Part of a small language model's weights: no biases in attention or MLP, normalized queries and keys.
Each number is 500 + 50 x the weight over the matrix's rms, rounded and kept within 0 to 999. Layers, rows and columns count from 0. Numbers have three digits each.

# layer 5 attention key, 192x192, rms 0.132, rows 128-144, columns 0-191
584491509489490504519518528453493464554493526464471438471678528472550548553548539427534515558569450453547577560416502471516492572468414489476476543446534491514542505485518522484495507568508559431538528495505523528468497461487498454497447460494478479483474528505507435504506587495433457463498471554439467533570516506476553509426577478511476534506496460504462446544461528455535553475543450495494496474509560545561584488463580507482486568520539519470495487518497442496519457542542422563475534581537490455467520456463519470604434593404495504519535447526539527486478589478487515504
549451454538485493495462469452513490528515467448507539545388476501491505452446586501541469551513503560506475470503501474466518571489528518517541498495519506448477462489476539476494487423426504501472575509510461514497476473508525511416567516491459507569475405471454524520503442468489493526514538534433516530547492475523500446555496516467527543488433481499538513471505507513461519557476515576459527470468494512470430574496450486624439467513403455461446500507452487499551469520531524460508462540506547506516459457496533524434471447486498488451573459469544460430469510514515526504
524472503492570418536461451531518539491457596508484500531418459489489503535471525623473489432428568520492478435562484465540498472455476470516470491456478492576421460578529424475494575512486488495528506498536418496652414604559469565531552553552496523482554429534549534567409516447487502528483506401569571450482440478435391523562434547464515476456627510486527508485568502557433393559502533492540502519454486530449500553550437518480528547487456462562454509444500515545523526393520600449430536414568511538507486511505446520421554480534409499584411599516451571559501473484532504471
585517544523566493475481522512493490479487510403453479365600434554447531496591501599503508480412442431517492590588473475510506483470406509500505534582524432404447551465446501536543573458470533512432446529554575497509455474449494582585437443441510423491573631535624533514529530599499569577482508565609501501518538407467558442521519484493457515511534524504440530579520528487546465470523519384538508592498492470425632471462453516381541472491536486516535465439428554506509518495448548536511501442596438447490487576460456484488459584536596573457506529489505570552462432525523446528
524498484465447486582435449566457503577487511478360529518624421424506535591470591535496414597543483494531484540477482499561571497518524498514469425449455445590474534488564547464486543615585511545475528529546513446573452452522493529501494496489564524515463572511485469466512608465524551482494541444422507585485531555417504468546528493529446519501496488558518526461489545399566519452514574446508478465452396588568488531515535553532537489460528502477451501503537407470552419492582513603446532488510448491419495489560543499543414588528497539517536455518494513514467465578518483469
553549528502474512441576529505462430516439506504443522448641495443503533516576486498494568546591480538593534533434501541459469432493479478499461530423552462520560493486528472496526514544497499467502464449482538471525520512476519461547429449465496498451496519549530511504541512504441435480558517550526431440505473529428532538491549461470505558508498508509398510497473472458562505531485478513492486481549520469536511502455499439434497461478521516420562524470527520521470545472529483470500541455535517471556467475485527467478462651461514515482510489483528490561498514507477551485
362457491479525564549478573422461546454510471503470524502378515485489524491504475509581465488464504528479494497496495536518552506539582525510543495526455515458573476462448523544506500452455527513533473461563460505509537492482584493474529501517488530572513477469445547497500493452517498516479468557507451466496497519552501484523495511513550479532456530486602523386502436542519472505582510535518516475552530540514443482517488528639531434533467495571511533476485498468513454508469501487606472543440550501520421558510504454568589421543479496475506518455543511445452536480515502537
451445496478492589613460436508500519497528360504415610519465456377468482587416482518514418563489415466532459442430549504490484483580554560578456425441422493538429477499496522546447498557560539513533495609450597411603547475445486473495550488560536552495494537468438415420458596511590575470490523511490536546507483590499391394541451513555435460505466466539547525449437516473561527469531634456487514457502459532605462443483506513507477491448459492521453448545521417523499426588520539553459477565381484503481507533487587571395471469511547503519560473507526483518529464527511456442
419564453550528514473564485457451520527517479525549442512571490591461437512553483502546553507528473472487521549441466499451499495482554471547408462413495573499557432436496465518552470568618517552500486550531464489443538487467558477489466438524439420430458567466484597460545513581481399505503505552484463443512449556514514534439456500499485498541423525470540483466482472515541500410500454507513539520431590465556495480378486447453478487444474491552522438501517499619453517470461443493567365505538477539547566457451538458606535405441501525526464488503482473579512502434554525505
490442558540445538531559494496506527430497550555495539502428461458411509509528427490476588486488536591489485413554544519465522500493599475442475476517456479464562489530502455498552463529482520551546429518513426580474510520431578478497547469520465484474563440416460460498465493478481536508475523463490526531466466478547482448439459445467474457494487529440561494486429389499507521486496443567544465506492516421509484483483402472589472517434500502535472591501443487512463478478465569454511493462433405461553489541468456541534459495566502537461443524423531422502465503491443493552
537542516533416454566521438545502485545531499464477452498621485514476429562492580545509496554509455519523509568518436476529529492495481468505491497420515454567451519542540557443476546584575491506528509494555449453532482504537467441495495481529519471493534491513496503473518548492479452472460522521513555558502453547460478480493545447525461483484529453537466484494485548471511485487488518482520515514475470493560546544522532488410476560472531497450438480496530487567544530492504488557413501514558470525476517442539535462506438558478515520515517467526467511539535528449476478455
524533492481410455417561499507453508527483490507477541390550523525483502487554423477584563498521446520516475502506490529490479480511429539476394486466524533480542479464489475485502550485505522486547406513482479428519540486454499507535433493526447503489485567517533477427570466534425524452515492537518489426464482529575601496571502444454504592522502567501462508424538520551563492504526484464470455484584478480493566497387502464507460437479505431401525542482475460578499583493485466544508534410507429440516488525493542445483540587468531513468579463481496422580594525480462525472
555479463444367507445560560446458424473500400471519575458504440454447447540572381442518603546562468589555532476454586497472502524508412565537396491492548509479645472535500510472522447489533565581550379569467529470525545444475498536465464452447408550533416488519536422479524474467460490442559522501397496504472505542494466499478470425499443622437377548490528557386517447499591466533487487542462476534512494443469524425396573474533479491493551387460495566459493523503430618557611423447495520445596479427509499467443522457588474493455442530478567507514519528513520506543517541584
428491555499488442399490577538471522489507485501517436397503533520546497459461460425468389488510460484524473524510525521444429474546475455504468518477535481476495505542337501559527554467441530380568477490498554460513464478456515461532533511491454507521488509618464415534510527592396461541476499537565489479518536482558484575525467541584512514486521491552340473525564530477497526464452468426414517488567461440484537411475574451534543412492567437494530396486490565461565512438631524544434569522523637456602597519536575404411520496461498573404563469551387536522514473543509540517
475425512451587531461475487564474462533434489481548502552518522589533488383478509580504456489488600530421396568515563551527507577426522500407575433669494560467429509533514447410499489456447406523508445455487452449490536556535542560521521488493585551374528470555516588498597413486409518466539502521538467527537430534501515506572514492432572559515559511388547465479588499544442465529559413495544483505515419498474465544559375508556367496534487578536519555478502456524481490459468502527530514469493440500432505506528461536405555471445539419579501540429412564456564426396469542492
474471516449472513558496545524514504461536484443485477523464540551522522438560468577501551491458490486485525493516509437483495418489464477508603512520466549409507482494467543468440411464479495441454492548536503574519522440462519591596509551556459579528624435565500499416557407463476539626538472469571521454462461400582486500508486513429474481513474531470588465449491393533480490533550477409541448419497532397443524474525476533557473464553438533573493562496483500465386483508460589476614536464458480527478453503517480519486499469484569384547470558354466526518513481525472532483
545489489554466419576494497531449535618522456528485532578482433507495577578484524511453385485507481469536427435569495469551545464545491397462524490437463564496433565446413565502476592536566501467496541536483588527506465447472419479582520528430525581529504469516498432524552625493558527498485478449521455569479561463479473444457490462572565503482482402516444510604502687593481530495543590507467540474498427423544591472487453551431479623484453426469488477484527472531623449551410471595413531525438573527524433541599479496512304566443517512459547402502568616503567559424559472476
# layer 5 attention query, 192x192, rms 0.141, rows 129-145, columns 0-191
534578591471522526520486516423519523491481490498408543491475482523485479467531488563506583513481550541475497527519491452488497468529495486523503552516567513543565502539486444587534529577433490496506474476504437548537493466509531538526499451556500521500521459490475652498506463493555471581597450524527445423483483475478485476505449515481496480534505524482480505454464481444567508518480478459507517528441494531468395472562447507536514427474530545511526486488464570473491528489589604392495531491473491489503479521476480446455560425533457441517446487405445466480500483493491534479
460544569474553457474471541455538548558487482408415554426525488545534510536439553581483474483467490475502479531518502465549520470502504473532534528561546496489520469529508433509473470516386534521415452510466495554472504466533568475563449521504527496411483411501435560465478420472500522593552571531463452504454533513453474454497508517573521443467498582527497471387524421453473524449478506445474445552519554583511451528474449524530519464513540490479488466460489495511542483488529536429515514511555501500477513558520498441567509464531488499501522548490434481530525505466450489537
466493447452482499433572486624489468465527527508585473433465451464509499466517518425456491502554496486452510454498495487513439480503483445516501458493420521459495491437491521478512514472603525420472505483453580438406529582487502524450511547516481459519479567507592452403558487559439523447414511507424499579544547530523532521524506469497524488496502475507486542585480503567437511495489507516527423459561478449599540528498469453450430523434466494506522469477549572458476554523480412587506484530500542480472530459532562541562441538474516480508487484496519506476447493585560485491
513545523476514471471588478474476430521496499503445496550501531447482535590492569475471542499549432459517502522434519519530548536510432508463541536444447518570525455483538481509502466511482451493567459495479471525547532474498481472504456518411435507526493403563461416466483546443500486477524477550466505447536501497484456487463497458463442534505436495494461488499505491500480525531474545525579491425503573496561513472501497500511508569492582526513493461521538462464492533506500495499490581521545582500471508493459515496565532444424447527512530478530539484593492485446430521502
537453455545491589462474506550463474438489487522608440506493532470439545435549481441495497451472546521501524484480531514538443522551499503502489487589510525470449545494486474481447527426538452447514519515487505460445488485550470462476540528471506464494525531515518478502550502568504527400379557526513520513557469532588571501504491486476497528497489433497493538566499490570483495548507499509461529527543447409519592509477492471417437492586464532532500538486482504507519557504458431517507504529514514541489546457444502517514523441504471521493547490523552497521496504524480452490
524538513485449474527513497468508514491552478487493593530515516493538404466495521482519524495613401467553452509514508486471468551533522481468466541464492554427478453587450514521508476517506542525521524483530490524518481501383460510514501449520449499547563480460454480458418477445485548556534457487491560518492521421466428487460481471477476569513562464522444542449492550486497463459524514477469506481549436493440358514520515472595598465461499500425531414529498503503468496460460496476439445410439492507511552466520461546408481516513489428500501468490463537425578433503519500446
529547530447501385564534482477527453553457542509416515539548537493563487514496585474496486526520363474555516524453524464560576564516469562486541509437508485555536486499567519488460450565514561497541516569453504552527520448461517505538474494416439537482448448488447459537493523413530477542574437487441443481557560508463492512415535512517473498486483479491503509470550507420515580469504462536571531458507547478539463512559593518572542551471532466502483459543495452424489456519526556508472527539460491437496518455490527506545530543384477472614447452489454504512487512439452536476
522506473496501511460508507569450555447515453491537374515495505475478566479570475409441521514497523498492562487564559507492463514427474500468470469617507528512504469488425492508499562501487502465484442450553530437488570493490541533453558561477517430477492536452603419455467481481444571507477467469472602458575503549562595578538516475489478520534554537529502549561519546551492497593480466540460466512470485496433562502554473447490500500492532552418493525483483526504457565559442443600448562419473522443493522445493493470457470452504557476457578468558489565499459466536482490507
500514423447542434555496494465519469543479424530510540481445497530514502437548491450569520524514467423468473435516478569613550428590458480479475500535478389469476467527454545440426570444531520526508531473513537536518493427453470568545535482511576444520496532496453496511514492533545493535590507500459597490432565478506494483477516462395550485559503416465487471524504511429517579458546475553492634454420393391505502447516528512431513470529424451520473522480484637506485535534560626492581498450416534498538410578402459492395571508547624450403441534435469557511511493459580502483
491485480479536460499492504442550468561490522548402493482538533462580500523531468417527494537550439449521471539455574550521515514412478512543438485497534528509520536491573424460489509563491563477534447481457431559509537479481551505604529496527452570426474463467411493491525484396453465569563452504504431538512522531529483501472494528523493464476546522498470478414530561447532571515500492457505499494498504602550502526471484509555506513514529468504449504506454395518511449489556493465437483471514520467497463516471508506531537506425479489528592487497432496556529544529489513539
547468522483542446518542470583508457468506413510528442525524423432547489492579502438489478490604478509513533452489489518571410457509577500506545483582538566531535534464470411460492518495561481458522503505567471516529483425562522530487602505482548453420466464474518501468555456472493577448470586485659516510488504498547493500508515558432461503469491443556511529546532423536445481535504499560491467461471514479471549471540455494404466472531521488535469559547451494413492573474430474538479538476515556621522537512487531473498428454470515539440562489532486574532490525526501528531
465430519500449506500513525453591495525555541557488475491591518380510493507472644385496504590594364443554491599491494535541522457533462433464515491411582558479535555471484534414449533507508469432528584603490580576609547442502458487560579492401459538532618463478490454459522519455517523547441483575561503546525513524518518465432566563514496566475480489561450589520465517501475552519576541541529508416541501504541483566513536484599515483495500513465491490529472487494569475476480479495393530557471573566541436553472506496540427574459550479474545459543474489487502428432530528488
513490581444418559473411367519529534500520517501617487551489505509496533455366511607521433426485471481453536565469429579506441496491563421404438518572437516546368502529642485521469465453458465507460477460522570471505441551588444371444505489480530456434501453553543566485512522460517516484511511482492516519538362493454447478460516449435503591506485458540492522503504456569519477447520562419548417461564468544472555521567448560382511547538526486499528529539505459418547457467361454579489459592559422550445537427489480515513495465498444475579548548490491484492407512524566519542
443506509540503459585460547538455488458503472540496466501419444540440433545498483508577543548469512513454527440539425452475465471661492542553455526458406456413455477492478513443504484465468467476517481473583395510447477491568464466505491508504532482500502530479514541542476527492561538531489491499516496528488444529574529397549444506530394492489510531432521473527377477469491499479493531501518535534465483494493427383455553496426520463594488441514508572462460511563517572530532563463558488492431491563532518509495515504475507490528522583451586535547526413491483524525550452498
516536451448565465531505477461458579494538527598498538477464391430492445473502460502425491578624472488525443437524500527560500465523559479500543512459508533472502539491460437434506532538561486476516443451503497561513464475446586556529530489581509454508469496477484506496443419520488479512440492478547490494462538516486476531468526520505411506517471457558455518444485553541536492471489502517398484589566473553464501498483470411513535412453486432544487593489419479528522498488462569455498494466487480490527434517504489526392532494536464480433489494471529499433518465562487482493
512483509459510523555487492474563420560450558482465556515510549552525448515510487614422396434509462474563501507449526520594531537498472510468529526492469450577442542533533444496489454504466518536455446556443418520449471549476436499431519505598522495509389507495527522503583554522474511416501454483449478562507560427436527544543502512452503412488587388569429489460480448390614533551460467442477506512517529579507469483495478561549474617404550534562490528518558518407452492482507472381556433562493413538506510576528561489544466575550548464534472542430506438550514519618451473483
480488476503546501496450485460534488452492426552513405475552486456582502593439506429491466574545504457493423514416486552467453451526481526529482453511552466497506536560528491416466499482501524508566447601472499502506508470488397473513484523445492511471512463522530481513553518517469541455505571509484448490510462455473567479489520525511431508528477514489503473483462452505396529538529548553471497493499440484582504532592496521506547562501527526514511477549554449482520556432510403532470537471486603517491548404428488446538496495492471455497550513561508555522492532497547509489